{
  "init_std_down": 0.00388,
  "warmup_steps": 200,
  "z_loss": 0.0001
}
Each number is 500 + 50 x the weight over the matrix's rms, rounded and kept within 0 to 999. Layers, rows and columns count from 0. Numbers have three digits each.

# layer 7 attention value, 512x512, rms 0.111, rows 151-205, columns 256-383
543484512522543433539535470449540425464531526546536484540537528545567514409486484549510525494476531570455605565545468483470437443470514463573488451546486529527536480550589439457585548493464407488483441527548502595521512393601463530588484471499488520556550611497495511574427408442464626583510446556461487461560546530511451370512479518508469551563459512511460500548503554488426499536502
455497593506526506385489499440506553454500575493549493519501634478597433500455419457478422523520548486478494568535451493423589503531569535535500537531443546516489497611522519487537474493435482493562505456486494440417537522546592460515484465513482516443483366617504556552429519496555435524539534547495541502451403581476548647492609480587488469564477514462549534558508446520482420420489
478471542457501560516405544447513517473543557451506589505452433480501534448554549491494563517497559570634552528534461457483477524460538549552480518485578477447563533513487480490552436442481473432439539495452465439508470459495469495540562524497486530605506569484558539503480532531499626468401469537503521446557464539452525495607485570509525532503529503500490517551512532496572608461405
413573481512523556566555508518372555504500475397464491476531471526455446504460499436572529500465464412476485527449519546537537529495508504562441555461492515521495490493463557557504510461527503469515403577581475524469527488518469485496467505454462541497424544472462541467511521503566515516580493413536525454546558425488569572519527482437591538477471516534574491452586493410539492502509
540495497588510572394574446606451456534501377503530517458458524497501518538577450526554483432496588494479489465460440577457502474448453538504455480463504473456571603540506491514438464545470520397524493558503445475499522543488425515562583525524510540548490517540551513573525519516484476432455492436556395539528558493526485445541484346417566460499508538499507445548509525480514476529445
532460588538460437474475615521483551541510404463521574511463544520438580508586497469448391509583448552540443444441556424510425497566486573489586522456452547444446511540413510449475522518474475508613502496540512471463496461494557525497593511462508463552497463527539510469517425513560557535554401466501498480449520527570473528546532567521564460475545413434528572551505536528464497590541
597500394577523470492453452561442428545520589405447472325488468526465537432390494470506461557542515428583566417506496486424454500474476500446537489475453408586522444527516608473553395473422496460458554486581511470478488452420487459489428481517516540356511514573553485496595572515488501534492473418446534394568486593537549495489457459521488539524424533444515506463607505549447449524573
519516513388492558447517557547451439498451446461431458547443440446489520473481425575498480501481430565597548507545601532464523536520596481472499452477515490530496518556466531466517438537522527522511481475519510566471516584511478426566504487582444503504552446485450488505574446404517529514463501475454460556549503597484486496476491428543481580480571524567533511524451473482507497480391
471476474489533579490473499483520562512376462621445580471529422392525483495441418522491479432500520426582543478471489527451484403515493476556519512414488491575404504532542508482527498503622474478547491441507515537525531525525487475455527572475425561433487468531520460453505524502512503504506440495533510519590500481503553464473550544580483450477397431489517486515494429491435477496538
380529560469533509476530490493439561580465504458533406521546445485487456487453457511510486429489460493514486485466473492524383428452458503520461455515529417468542431499527480475436467508596497490522494575500505496528403596463508473383492521465506586465480549548468495587557499443565530438461502455520406549418436417517526517479505518530502437443437468487530447525491533592509487483573
404518519540447485498487560474514490531532549526433405504525412556533430527439506572510508481632484486481515424574583419498583531463520519565484512524434486409487499438502570401542429530529506436458506455525486376618493547474509477543588548411482556500409471515460453518462503497517500474497456504531419439501459494518478455502478447452526538504510597517446559525427471522607499533512
522481497463593533551622446393485552497505454511510457472544483507520572500501458543441449447568526409540357423514447443546458411562419417556463640539506513554503514585518558457514578564502524479510452517495482431484496542483457446438538497470492500437560400537462594418472552471549557606514513485420512412532596467465530542456561501495524519523540446381492484528442532516470470498425
492465532542472546522456448517524570592444479504502497542512536404485506486475426539517441554504408592391488537447444486425482581588503498493583493471604583513533546559533501505475426482469623628577479476556463452471497497501428444429504505505484430474531480468465421507526643593476521491538512524464480446507553522493605512503496457453466421465550549520437475507598554563444467557536
489498484540518454525524466469547518539504428555476558450485596607491528456427447538465415528588451473518508457482463480563539510513507513442487464492413538488483540471495544467442547502400531493440524504462517610486503573420467457459502446409432510518515475487499484407483430508491476459468560505593533407486557491517533539483486527508540652490457415424510551470491454546445419519467
500536489516457574537529528532489519542572359496593477488498485594508556455518495493469428463491476556533467537498541433460398526474559503617468474588505443498521458497391495496483474501512550421502555572443487494490485588510509502438466452543486419396441352546518545489515492447449443575516560522588488473591490496571554490538481498544540476445454560506509463522505528525470500474429
507483591501501520482492508434480474530504572449577544495497490540417475521376569523464394473577524480575516545497467457519508509435523596346493428429540486558470527466501539548521491440463620507480582596436482503449584556537454551495571470489561459394506490477507453578480531524536477569453504510484568527481571543525473420535492521489426485503607578523558495505520448583504413516524
530457466544510524485457519513459474540390621476559483454528455479499539470484458479524534512373565602501465510475484467429486538561441457427436486583514417588570553472530472523481486487512550507553473491486489481490474463457487521440482462479450443483484487509559447556494417446436541481554497520475523494506502489485481464556419541415531566581489551507540539546503520384503564507490
405557490540545557403517448561548509610436502512468571382498419464439584524511485595504455485490559438466569502557579438390516480506486414496484460475571548467578545502590418434587516595473471507419579503478534426493557500468508504513486529595468518513547525346592535577468514504557533526552578455560512518496534497494475478513480522469525521417546566502435444487443469515505500462481
548486448531488410555533616448485411495490573539480470555494540486513490531435479486422475476457462428568584561499489479498481493438577590439612556561453498602408510453561528488505502463404583497508474525495598501468419588574490446462475496523505530573526566493488531563502471490490437557622563509475499400450572579535489519457478450532453488466563477538514476497477496491580564462477
484516487472451444388476624462468451460442460499419420458477542512380542451564500460472471495437539433594412464443497503492486522528462528592547459435487599532527512459457420501412521522565573554520490550509482587468508479582527474598479410397548487558494498451498439472459550609514571575411570436512469526485533466530482547541364538439518456468488417411540566502478559641461452568516
549459430471629444515508516571513572413572484422454554501518565609420532564492520525541524431532522518475539420479538472509456445499440508461475511464518491495501531537527525591536481535455452512538564451444563541421442526455426492427469492518418528365582480484437463426426547472530490569573527491505578615483453496488587574556528505597553521512564472502509480615488493433528429491456
477442502528512555415471486482493454482522634541479462499607534473477529476467502479504583499499447461442484444426542468470523603527428574477525525501563491505509451475499516467487516478472523559478444494525377514489541445481540435527489476558543549473499504519515487471522552565545507562450506634498581434584501454379441500505515491493500494493483492486563472597505507515478522414469
521544551529521469570581536468553536450532587488516500561471522457389503463503544506482519472431491579528460486430492561528482468426471512453536452533496472405460522557510526525613484486497448584481530534482441538395487414523557447447473490448435430521555496526559446486463489550471427541524515570440560535441581475464442545526546501503419549437591504616465545508506521515483500491443
503528479537473485455464412507490532487452573486531487579450433457509438463420542479471538472520433505503507643504490414453548487594595471519427534490575546392522542587545467539445454572437496600516597526466531513499507424547520471518524581480486487518585514500445481384446464496476523418475551470506423496584442449471470486560462557551461455533495477482542510458483496595488515421483
534527587490520537503528542501477581515513430387571535574484493468513453591490367502531538508533533507449504503484576439572534464472547380508409423499475494569564502524549545504507539472515536394545473482509513519431511434524473537490491504455525506514528456511466529536546454526445575484572441584612454505460494480437510538441499478525539501559483419469530487416494527505516426518482
590495537473544460528518497516483562483512413469481503531482476488557528419493592509484480526576345407516503509411480465520449536563533417476518445531498559497388481415458541580469562520498488439532491542420485481442370458692469400571529484515525514491513549476489469486555524582448498522444505495461489507564470498476520431413580531445474519548514514442550460574429430542415484480541
488543495500563455535521513465481483403480476505438505525464494464528499517538410574499538495433468523521546560545419434464447426489499579503486495537441497443466519515587467481469474479521501511496533525432413455463566549499436528536501509473488499528535447448524524560488526476452571508423409472504511484510449487573406447370413540472460532525438499530417414431501500481566526469549
498556555487452501461518475473499569540604448490549518501459424495450550547558581556491553421414484425484401486512461563481469460506470408475573504468538557504556473434479476550438480582470441569483481495493566544547518537555525593536448488440552516521593455499508534487454479594556518612464530450496490539487422536563582647430531544591488457520579482507480622502535594483460556478500
433475432528469560455448528599512460490499388488477470560445510561520513470474471497463479452514499507489584464565563570555545507484551547459513545538386523428439479438529461400520507569481547447625561460528498508508479481477532419553468482462474486445461456508509530539462499480429517543512468552533496469553561460473411548498549501585615471415458529521489504524483591560500444436521
520481574529503500509406438482590541442563530611541534443483539495474509527472541493548423510504463502527471496473533496468477529585510506556493519524560484507469570537452599512458456479544505511526501445463419556477530523529512506483477581449513460633513502469474500519510427458544443562572434507495526555479538497492492532584519491539476442582486499480528538484459460485461498499535
585502462593518420475563546540456486549490594402537387517478499505512532513443532521588478408413446498535500467561524553564411549454434567465462540507504486525543432439540622572425564448540574486523461480432476523517578489449458574522563555515634527537476491516438482478545466493396535488529496542523561491525545485487463522526484520581529482529562560451525476451484493483519444513558
597399574565536504391532512496456473465568414540515481448489526418434625487581525500572531527487498532611428468421575511469522507530576514545458517384455547514527485536512556526500591478468511576504557489438433482614517467501524465518498599550496563483477505592508589511536437506542444472563491470502536495465500507433506552574471527498415524513434439459466420586551519549556499526492
407492521504493523496455490448464471568532553580508546439552469503481399485478495472397587544457566482476509490496506558525519578488454434440484502448476528460477430451547519544533527440462495519505474474514536478449507529629471450484531522514454575457536526481403524588569523438499430531507531519522500467476436557568469442548536545546504491483497475527447528415568476443565500564441
572532538401523513516532516485518515518481497579431484426555525421548518486519543482486509588542430562492533466467500505440580531468516475567467541514521446539487427521488478461493510447499478468525539434564473491574559546538430523512558576497539503529538574514492573442512532487494416392541534412395465443424491502514501600562419469544551541446468514503463462499470592355515460603568
512475497540603555535540553480492447567453495590476542508468455484411425480594464570533543563514512428458505502500529474536456525556582484454541507560479498434564600437535526509540451532550453431524489485446600508522570432478466512501463555519489484516422491514558556553567490493555436521474397507481494454550480541437423518533580537484516597532580515499526496446468539551532533509485
541391468488521548573469522418495472485505633556572506491401524430528559488612471493416516475581470532500528510495529529475493513474507409451411470555443435549480521564543461598447503531571483504426434481411453460558489423460494535548470496514483476529491583518496472461417380508531462502496520501416408534510472486538531524501554556486476435468560476535487516492517514466488470461502
523492535560432446571518500476498516556470382440529488469528552557517527539469445507610563501506482513393524471515616543516470493483537457442461532499517442541561529558447520529545436403490402555411492522451550434411543468532442551384496466509539505543520543455506544509495523488448572452449478504446503474508514519581533538433504498509514460510469511558474479540520562455503515543573
488544518472504503531447520526511511521666561398487525452502454488529549470550386459520457491542507614537506470539437535569507456500461521538558513535504476436482432520560524566486591432578494540562562500478484483495474481508464531499459516497464509437482419407613488541526533517585524423409513428583632578557445424505516460490536540385458572483560393438520480453509538471491529425480
633500480463471454538537445466609469368408626441536552514497429567500542452529460552508486499516502428485434541602555508452499473418547423476480583520487436544533479504488541432524477457501502527537440568449502498491533489408566449512579533554493482563476403494530419406499446440473500504531492462548441525507555485474541542523481508530533494532539522534520507455481516444487563508556
522470463528564561536495461470478465476524412402488544471465623496517446518562502583427471489571558584577533536520481464528539446487469469471529487592451413428573502519489495552419514507556558460567460419569428453425373547528429539425527529415510532525483478571496396489517371447411597500610398500491495508562506537530481481528554444562491564515472590472484477507456439428430474517560
466394548553403462476504435460536447523545455455455507600459550534470404487529521507601388571577466473479398530579598483498483460548558547522440533480483415539593573406446469508558525499514529492479436566484553400417544484515550566459440472589419534537557488562500565375428449574498447480481423409499524467516384457378603497545464456489461539526608508564530478491477554535543511444519
501556526487488462549477560536525433540642552486476501413490549521481467579455467462581552524468475524489505539552478423515548444504535474550532464530509443495504589563525539480529475484445546600553510411463521439530469551455483510503466465486498453481483445508489515496533544504571474545494503468513460499461534480495543485498580396423437464509582551438470496479527563489617505397533
441457547458530572527416540549524422552531469538530504570462535494447523416499289415527482528554498536592502498502485569509553610535537509530624433529473461551499474483447463420488536497525426582454384477512598561484554472513483544533432450531458557469489518438542461448499523525416529573536534475432417517519530518503526528502518547495554501570511532489621491480491458468487412563465
516427530523627375542533488543496453414417621536551471459497522464552523487456449509489525430521531491466469506375440481527591525475416563498393538578551349488467539473482496520553459439459472598481370427529463520485509447508469500459425398593545483568553456525502441529563467542514476472560502503551495434516449479494472446465488571539540487547485478496420536483451520516524515543467
548527531536552481483484528482496526472622418434475404460506511551483511471449539558576561411474472580500516498518485512444526469552531465491490508528458522505551514563547500379523464544488545463542543499480457480464573495439472483509411550493528539500464528478460578633477527552557415413621425507533553516456491478441419506507533450493512439519505548516512433542567457561491497554527
445450469479474518335556500514529457462533410508486445511483484581535547486557501474472528462492484497527592568518446477457438483483424477494403535413552488564559451470599437455437507433527569454525459449343526478553460375532528448584509558470515553500522499488486545493487485559479465576524553456544527510426449513523497515464420522532528449472539473532536550493484516439515434457487
571552526532464469483554514483517436458609488487462478516522505548495410479487419567450532462500547463486414511552478546432450590464578446491465530544485512530497615454541543509544431534520592500565462463473551438526461477593570414587537440567481460606562496515511426501424518493420601502487546494521440494575483484417537507487416549541567516468470588429424478525427582530593534474525
512530459516570471522514508437537393499514546575518552462388434405549595514485595490419563586407468522488531481460560549469505540455477572477511474481560490509461503463473472468586586508474577572550525515555488568507486525527582520549543482520510443541494530440475466533391511464443486475557531526519523422519485482542591502510444606504463509564536544524526562472534495428571512447426
530466489570505491576443534481464417514567456578523518484537556456374550503533537558566535514610518529482449546536566523570443454566467442400447503542510598528477559484612446549541464424511509480534426439516476536555513549495511431484450510489405435486548481571474482392491462484505416472473399551493458480375539475554521533489435583467472510551543511494534481439504577434486454514436
501517440441513516455481514412479531495513417527572503499532532482471478451507554496505428571485545532558415449485476474480580479463531503443476540498478430537476584572521565548474590537472553558499562508507507502477514486545465518535517530470506562532501541385458460531489480407427510463494521500470532363476542577445511417516579494501464544559456537565419539504473465479594530405442
421526525511442507513504566471534531442398544553549462505524522483426523464501426445473534531419383470401552435523512499451448511504521398584478540468501503458507484511479463499473418442481462497463500557587501525441469471526501481520498515508470493518495462420600464438530460491428452564406426550336509505516529477512466512453503463496509506432550499412533453516513475549471454513434
544503412532433596461599512484506471443450571483550566411580451548521530560480548486532527536525523552547565466475473542359464512497564482379580582542584455475458555579516461578471504459493506543457504547448517539496531539519525495479514494565476562505459574454470519526525475500457454511496535480476463456418509442427488511476522527441406447485511468525481445414463477541372415507490
488438583583490540605573479479521482500473521559469519506511482583530589483418551532482454546421467548500493538465516435482501432510517467483561475467508497542455501530486424499475488476493503432442460581450517462406452516538517455521409527502487473546508475531498424534589477574434425484605501458489464481522479549436520479518527511392444403487505475505520481573555516438514484590555
548499409526536507525494568517566489433522355537533507601434392513499510520458512571519531451500535440523543411477520482523451506514505471603459549584466468547513493496557485438476518464592425490530478648508492583447479569554551474490524526461610478467546477477558510404574467599451442603446432506565484546471497476489587498528477500478493499481449499481494514491472497490506424460519
484537470476517534516459482447501468592497470503502464525521498491453463433458568565491595537560438475484553555492487463402539513474536502506526446479516492551434505530490486607478499550468585428506489511509482590512538563497527514583465563468438491440537554508464490433527511514550473368523407434590563472474485560571452465456511571543556497477558548457537400537460464517361455496455
# layer 7 attention output (transposed), 512x512, rms 0.101, rows 151-204, columns 256-383
694489623535472447558543493425474507507527480537534514525498492534561492502496572568522521493486469519553527576463485457536499550439497445508419521560470574491477473485553457492414504513560403554424472525493496536462460446536568552479536524412487502414481509494512565537493485507523450497478540470484531527492499498506448498457526478603503497556523477461465486506550522517534587568571
582575432470487607529509442510536503530504642520540439425484574487445502551494515404529471487526547511452447489407507540400446423501505505488434509410523395582422436516488510471526617490602386479503529546366548504450528540521512535469595531473509465434439459466526518575534535552530507492520464506543388551448459553514462442512583470462430521501448529520446497447508547477478428483481
509425570595472526503519568473524561505485415441493413492450548518440461458503498563537538533430520528532507488435534509465454484454520513594514455531460475473505580487562504477509465533491473521497432571536531536541520558517398470650468444495469503449399516422446453458597446518531520501449465459478505540413518487491479513503446447464507503509497455445487524542602449578438567526535
391501442541510484511533477456470473535505536491454516481585513552490512585408488478503488519459478486486490481569516538501572517478543507455475490532511410475488466546531584533489552506511509465496549466563567596483457586498485468529498418579552417641469507519453507508511462467492491483486523467435485427479492511470511528488524521516460490465540493512455456457519580519450641557527
533515494548485503467541460550476479508502521531460577449445537431538489383571567463539383445411598536525526473505532640541567473509485522484521472503482470420606537538537547523466473491456513500530514554542510522487542430418447521548568557473496571431446529573592465518544476528512448528542525492465395538545473455489443462483526459514464525460532456515540428566536510541505550450511
552603529559399515519579486586496543528476412547476577509457485521450578437529556411489564519508483570528527389552444470456512521509542551492493526444465534554410547555489413572518599458448494412567485476475429440460576536501634435519497458492591483562526463462464505481472452556525634546534464472438456487543493487551490431561457583435447471529488495462486516492448504539503439495489
510512386464496475492502423613516418553504641553549606385407482467438508455479508470446543557547457465606453439529530575531398477496520443500552490470538471494573499549537457535539508481536484572480492531504447503491544452520483431589451505387504444523541426542481523521487466507487448463563518533521583491530485549504496521443580440507512515516603553440619456486583475524518448492509
461502586529475571513477440662481496478538565517411534569463547604482532532427435461489516430494495472457448508491571417566520542452494518563449509551536495507483484457451494466443478514564468415474483544525458467467462523576532503535464502487470493515466436458568532510510514519493497529430503410477469530499386519520512599525586477523438481518521508471562506539498553454450412528504
545514454530521467497462565484543431533556465527506456420544526576548461487503540549556487455480471459462556465428588479455477499482544464585480429497492464486512531523435610524615480462568477505534406512519581519487459479411447387534479533433433537467516525541524433517557467475518499548497465464483508486570572461443533529505555532501487449536396499538461490447462514525462396600536
490466458548435437490451542409508534514491418611501520484448413447547514488495490568516501554461493482516526455515512559581436540536478577490485383495568455492482528524485460483477406399524490586532387526511558472452553606560556465515470560409478537538512471503489504542548488452565581501486486538447491572485564494465558495449517502550448532532449479558557520467532466479468504501530
466493526470435424434399430545496532526444428518495509520551491542481549539599530514561532479557548424467411513518520579543519501555474552546543501462475463521372554526464504527499510537572524452490512503477551464592519472553487532521486631478543475456491468462431523536506470439486428465425514536587451555502486470495433502466455507488514466502535568542491457531505391528553449532540
483504603496475438483534574504425568491519422528491485521488530489450520458569549480527495496493498445454445512506517512498437461555414492560406390531584456487454504535466532501529540562500570479489518483482625559546541513477474406443474476559464538564559492531520424535459482476459554545416429493461554517522516590445417413556528500540416537496576430406533463484528479495464542543456
576492481503522530503571391486528537530514636484498479540519466490455463532506510562551483499504427551448630483480429498507531551481523556498527498451449553479549453444535469511493526541536545515591444436442514481455518486381521440435458447503505462475488495482580563555485486434494562514577470524501484487478501455468540501529477519438465490494547570587488449528527444510483489564610
447492447435488516538579362468505577554524555487469529506498527522522562401479577453535496457546467484545524551435451533531487530563512498506509502426496508588428610436467471546479503468433529491562522512400482587550528477457515518554432500523519476511525495487541492474525580514487529418433546474615482535508515519503515496520614465514501443426416372404436474530528536487565451482489
438530515484462450493480504468567484598486357488491465574518455583509470437491431551480423516507518484491586456472537517548482527464477459485469489558572399492443652549462495516463533473455559539443577507549479548451455481504480529470515535473445527556507420490572488545523505437481408474523508479511466483525528451567599462556429546510468422487472521464516551501515505478493436503530
529540506462399521563533450520629515571493558410505496475469492533481534486572436468572563541507541451478510557510518541527439504484476508437468472461519538558550549542446468590523485524534571465470559486513510517433552443514440556415570507475543507452528512438520470506479530508491512496468501522483496575505588466578497496512528514453494496520528538490508557477544534545465509523525
523479551462624563593551489579475545481513511411562515482550557443473544559431523516527602473487467518498451461436453404575488403505467390537494568495513541464503490443417517457428501491471515474557534526537539487508476516419465571479440529500436481529449490470537532380408473555494502597549472485544497502513496508535500396579481491426425543513515422391461530494494483376466510569456
480549563514498497470540510563442445509559515481612508483419497469527546536636533600496495581437587428452472563524472460419454478544494500437577455511551450424479495455445583527456523426462484518472514396566554548486480412576429464447418480460491509406583514448516564607603481580542500502519586543524468517502465431478387510553484427499469610579552491484518467443562508447505481488499
520468488457489393475444529558486444486537444480475446486484502600556592396457499495533522507507465522494547553417474575561472497494457456407578499467572459448523467504546464587429462454542518528512508575483542470622509500476467494487614453536523597444540486456477491553555511457573453488551478425481562448508475440536520489437523486571466470490521480543545470485464452513538527447464
555450500515473558513539540482600494504493501470504399487536446533480549495472476507475444453471490524486405440545520525487486498496463547447555523571513568508556529581535456579549534482500457559529490492528503469525442463517530454547427472572559476628469622543513504523444623536457488540438528530632447442462525525486461476573545494579527543477470522502498501559445496517433513498500
512552417538572483515497487474530526525551543529516518399387578479479564499528586458517527542561472518475526469514498508453516524430442537442423513570506485540491479486569493541402493450499442554602586536377459525459336515579520464512466455508443505556435418399513508454497538468549457518446468493424537488527517418449420423475502607483466511495492493449491497391559543448526474537362
509557523521487526433502526534492545545470724506502495543575544533500428525506517595478379495489542470516539534458459494533490470467506469470501550506447471517430456542527489569547520410495515491503530477436498520512461451492543486554490385611414480535541556494520483509412573498481537511372465549464555506534560433511471432439454529548494505568444472473496457443465470502525420553525
479522520436454477520563494476406553570390501521467419549527495576609492538560609518486575478436493550537369490521509435524515498433489504585506478424511558460444508533488517512509505440450476517557512487531484450480465503527404515423426480479380547443476517494483507459430528449530482419514550473524527474443557473482508521513478482506553470472524496439527350483520629512482480515511
380475412507441487426487493445470579556520610481582478619430499567577461583472501551533508449566538569479523447535536430404458443480504440584435457494494508524448461524460490469508550481454488577500602471564479502525488495529527473500537464480538529533595559477543494458464506454526622599471467383494522444556462530573527503513479493479519547496453450486647531554492512609507567396580
593442522541616545437487495422584549503577436461540543468469432543468482514520499538532524511481507479428547515532459544479420505534613390516485473478496563454410479508531548458511529501541564481517521553511508485439531411470532534532538509405482545449524505490502535511547512495462517421606495496491456485458548464457558556485540477452532444548507349485526452392449473447556482432498
533467449545449475418533481439505504600497426474485488568514516502448474449371541454476541500530416412505457484457528511428433589552452457480489473527509577518504509627509396490512521541509519548477501496442510497527454506470499481558554531515441581520569512485595494452494450503586533536562480516480425500467503521411443533494487510508552472536491474466522470433510490561401545508414
471453546586585542482460489479490512511466389551500449478532461505533468388463463501506514553465472428477555509460488453528511448513480509418529514568477468478481534537520518501567442506469487503517527478424537494505461578480503555541480509428532495485576501459472529542511553562471514475483486525523508436513466437468566475460446542548624505530412440571533475500587437489556458400477
505504457492562513478461512483421504459509595460478499466449546547552478533544550457465490442466607611544530520559536554455448489437546469463536541535513547556471513543466456460521467509513508504566516512519433445453441539490600476529480515521500480449527524489446496536496495530448459553457558492482561571469590584424528498447522498499572525602535450481466526470490426529477597521566
535525446577529504527468530606532494492481390471532507494518519542491501514450519450465514474544530520502505433549568444516522443494522544528557487549473461592474474507390591472577520547462428571515576448503497586500466490545608545455531500540496514534455549506497513522522573432549516354511418517538495480478516447441484449469530551527499477556459442537518463499577502522599471528490
496533516512497442585514518565537510410481494437551569438464467446549585538483513526521504511478540466515535509493571489574407614587456427595443444511514520450414502534500455545469482481478557461534540530442431521470515543540515476572450465475477543441445340491554487487438600562502431533521455477464518465526491555511449502477488463463495388515480521435510501448478570641409491524464
561607424564474394563497521497534501469466490524532466546522478538603471442540523527602534460470440509466467439479476553542495479395507478470552554521555541555472538439516493528456531451518539442637554424452421601463465436507486482464508416486524489499535497421435497445594502530580546511486515506453530445482524501503443494517534503429477458487536541494478537529531547527475508416566
516594581502461392477541458512483477525576566534431567511455495482513586456466414513551540523536540517570422501511599509579488487583500528515496421484480445610538559407532459584593501479495546505517521476432567460508543471464452557534525452449467627510554510543512433511477528562555461491469460459467533418470494516531426526513505517519542515469527508498493575524432549501528429472479
519488488575471605440520501522479528497575648518510452459541458547533462550487479516490539591494577449498570426440484497546508487508486407456466539423534498421495449498492501605556499469486492469569489528518450603486439417542463517478452536473541526435472525426442530503492467497549453557452487484586557507472513474449601534458514474562506502452449515532478488532659567459521604537370
466497518524558494606512501454484508558430562544524465559586471477550475517433449364485449494601499547466537539423439523516559488439522553515542520569454416523542496450542530508427471455491495370548513528486519480513571541557463541554566549545520489469502521503523474469469499527489418464508514488481486493551445504485495496536419585410481529529576553485485545585472493410449471455458
447480536564561490439398504499530518572498377565445473526508444459529473421553557472454595410501586390547444484479442502442423497535522526566463491482503585512487594387572480481481436483528409468461549432421555479540595551436444484513501442517500527468496450486572487467491436534493508477512541606411551404446438482506547527536475492491470535552509490453485527613482541468526367538520
491558497483547542474557686477543501393507310567503444534488486581504491502538540540491484476520497503445493467498535460562486424486511474575449515527494521509478497498471581578523499540468482519546450444420448519447472559496533485535513472412504537459530481389488475477496436486437488505454514425455443425518437462509573581539478427523486516518513543512486479496489461439525485534492
490559456523542491464490412416446525562459461477494499443547518553510479542540442429502571602515514520485566454508436503487462476540447520511425493488506471503578477465454533476494493515446458551496467472494443485505538481525463575468450529543528498482536476491537523429441541482447555553602559454456478549478513497515490486538376428476502417477451548534574422497545539476546478460456
512458615466490550448511489498550458523452493566511552522442477494441404539497501397536478461514436564529583562431532512570582535567510485476544560545469527523597496483445517538535569570531442489556413438525461516482490487466559528410503550470374528549495470487520537494430556473477520457413609559531442491488428438513523483568553441461457582654506461467607489481546527470481514495506
565520475530410483499469536478456503521521528523445556524505416567547463458429425444514496491585489484524404499513508594484494516521511387504516470443484436578577488502539464471441403515446509503542559414513486531490500490426507492558533553518589406535477443459514499463524477532467487489463521532515463517462486521539537527528464522610492454557479514542457515464505478448519470464519
544525494539555505563416506507612528528596575490499473511580496556402575471482421487500489538604569446465516552473537488474562516523456472561487460563486488489518557494456595515515475530484515597485450550513431435519509541528497538532574518521471488524466529518433492578555475473557454488505541433530521476475480537464552485524517505472514512473459533513467501535428494505469444491541
410482519474566456460495502550462561475535578551491574539515442470526507472502535544612445524553455430457460551465492526453457501535500497570507482516539469512561489567531503508406491528534512444512525532567556519535426496474544460408501464484593472477494455498476466497436486577551420520584506480544563404451485437468553519480548564491477473515449491506458504526497490526468497462450
472518443489528468474462507531513516586440359564480549556529504430504571545545502321577529543497480507525490486546543521484575386556493432527549502444444471557448477499504602532441420446636556540589566450466458495465510452537499493432405470504517579455547524581459462539537481478494525450493612551575423565493488514585442496525472543572559451462514507556551478389527425516583435483448
411437464510487459633506576514504431478491524402506533541484558625443536438465453500509447469536488559509465538478551531473470494479545547521528553504537514519479511481529589474466594529573586424421420467512621570464414373473550457522405494477492466436527493612496587526445531557480462457536446538534473589506452554578541494556533523549500488423425518482555500479515498401502375437424
466494432485498447477454437429448448446490723556514582460544471622546455412470480521513466564496481504480484453503545509440482516508448513652501510502497478507471457489424532405505482455555534539515415496490530570510510434533494517497465448596536507442448486558576476398508580461461514544552521445500507486497438490418516515480538466446553453475564558451538499405549454410577406450462
596502494546468507459549558513421468495449570473499449574479416543548492544522490554476450441471511568504448451485505539478556444519455510449497545585490496438424500530444542515523446467578485534562570492450578480427586520497434533506537418508378450551520535435493513517464503488506454446597446472409602467499518428496521526455493543457494560471438595488524515530524541486507518500471
491507509500444512429510490492522445477458402461510471463479481475510473435567496525518519475504490587444528529465505483453549509525568513503470453462561552488480502532555400500434518488551528509492556554476471508517439467481515507499616535446546575532526432442463542477524470547515474440546518528574471597466496465511519524478523548526470484535468515556548500500481536490582503423430
502520510486411505459595430512449512493555542519568429469516584545499424518554548439415481491471564490533466486456514530466509503520589456494433528518532445580443444497528533377533465482498520496513520469458497433494495490601509495459462460512534552575619437546472467462456498528486502460511433482593478479509465538418481490506402526535525549521478579402573494497454493483454418534537
487441510501446513531518468449535461555510430570460515486456519475499587545473518485382460584459451489475572517453506528474481536587477481536480430444459389559487509614438499488452522442551516512475533515454488476521549569438489564557486473487518447476510478470479500496527519504474465455508571577523475515477455592514490457483534613468520511520470558451476527576520497486412597522514
479454505534476499500429504572607430531531552510540493554524453476522506466480497556536494533638496503508636568476418430516514455458526469510430487493501579500553538557459522453435535584489507490513506522466536497564549513497532478540547502599562519486532494472497489422504466615484477464495474388485498483345553521513503573461454504504437530477547524462472488401515418515494478507525
548504390469490522443375479396462577565517463555609514519483546480571494422498470557517470540484530467515496501504494452535474469495418524375560485493494462491510520516490410446471560453504471537491495588462541432462432517464498540548514547522468497533477480521495503523563547450549448556462497565482449505540486485524474373407572492498423475500466489505566438512511620541507575532497
472417460448476540515448484483569459563464649506478443526494508456542515526524536423433561522608373464504437474613493471530477559495516504559413599503413528482447483539589444430543532546565480582500519464554528437522523457487424502491507520608557438584463446451469496411535464499475557576423519495452508505522473555405553481487540480557494476445563524417459597480430401540474549537467
512578464475511527444554539448488579513399406491563531504428482542527452506585526471434460527522544499522486438489515483440461492474466508491485550384458499538525532527445397470469557500486556420481527455506595467558465551498478485475475514521563498442562523499502514479569538470521497591534444525502410509530542547451632489510571473517520506547519496466511437530432486418490498470582
575466469398545471431500519491515543381522542510492472499525500417477498492498500520528403502500568450489429529463478417579501417468464448447478483487550575488499447474505405545492530546535548494520504499487525551490440502507526475496530518491502499560513509478626526606468494492402466433571511494545568411405504527468530544481513573567435485445515450572522548472467452574537487413541
522644502484555452523508544505568454532526459564526475513500473480480557446524456420501580478443529532440503466575579548476483551584454458486497559573481398444517512515537534463467551470537413414469537491524499476507522500546571514449506506529520482524513540528511523389517580558508442490492513529566428477511481500428550457544439394523458482478483483465443484501521565465399548488465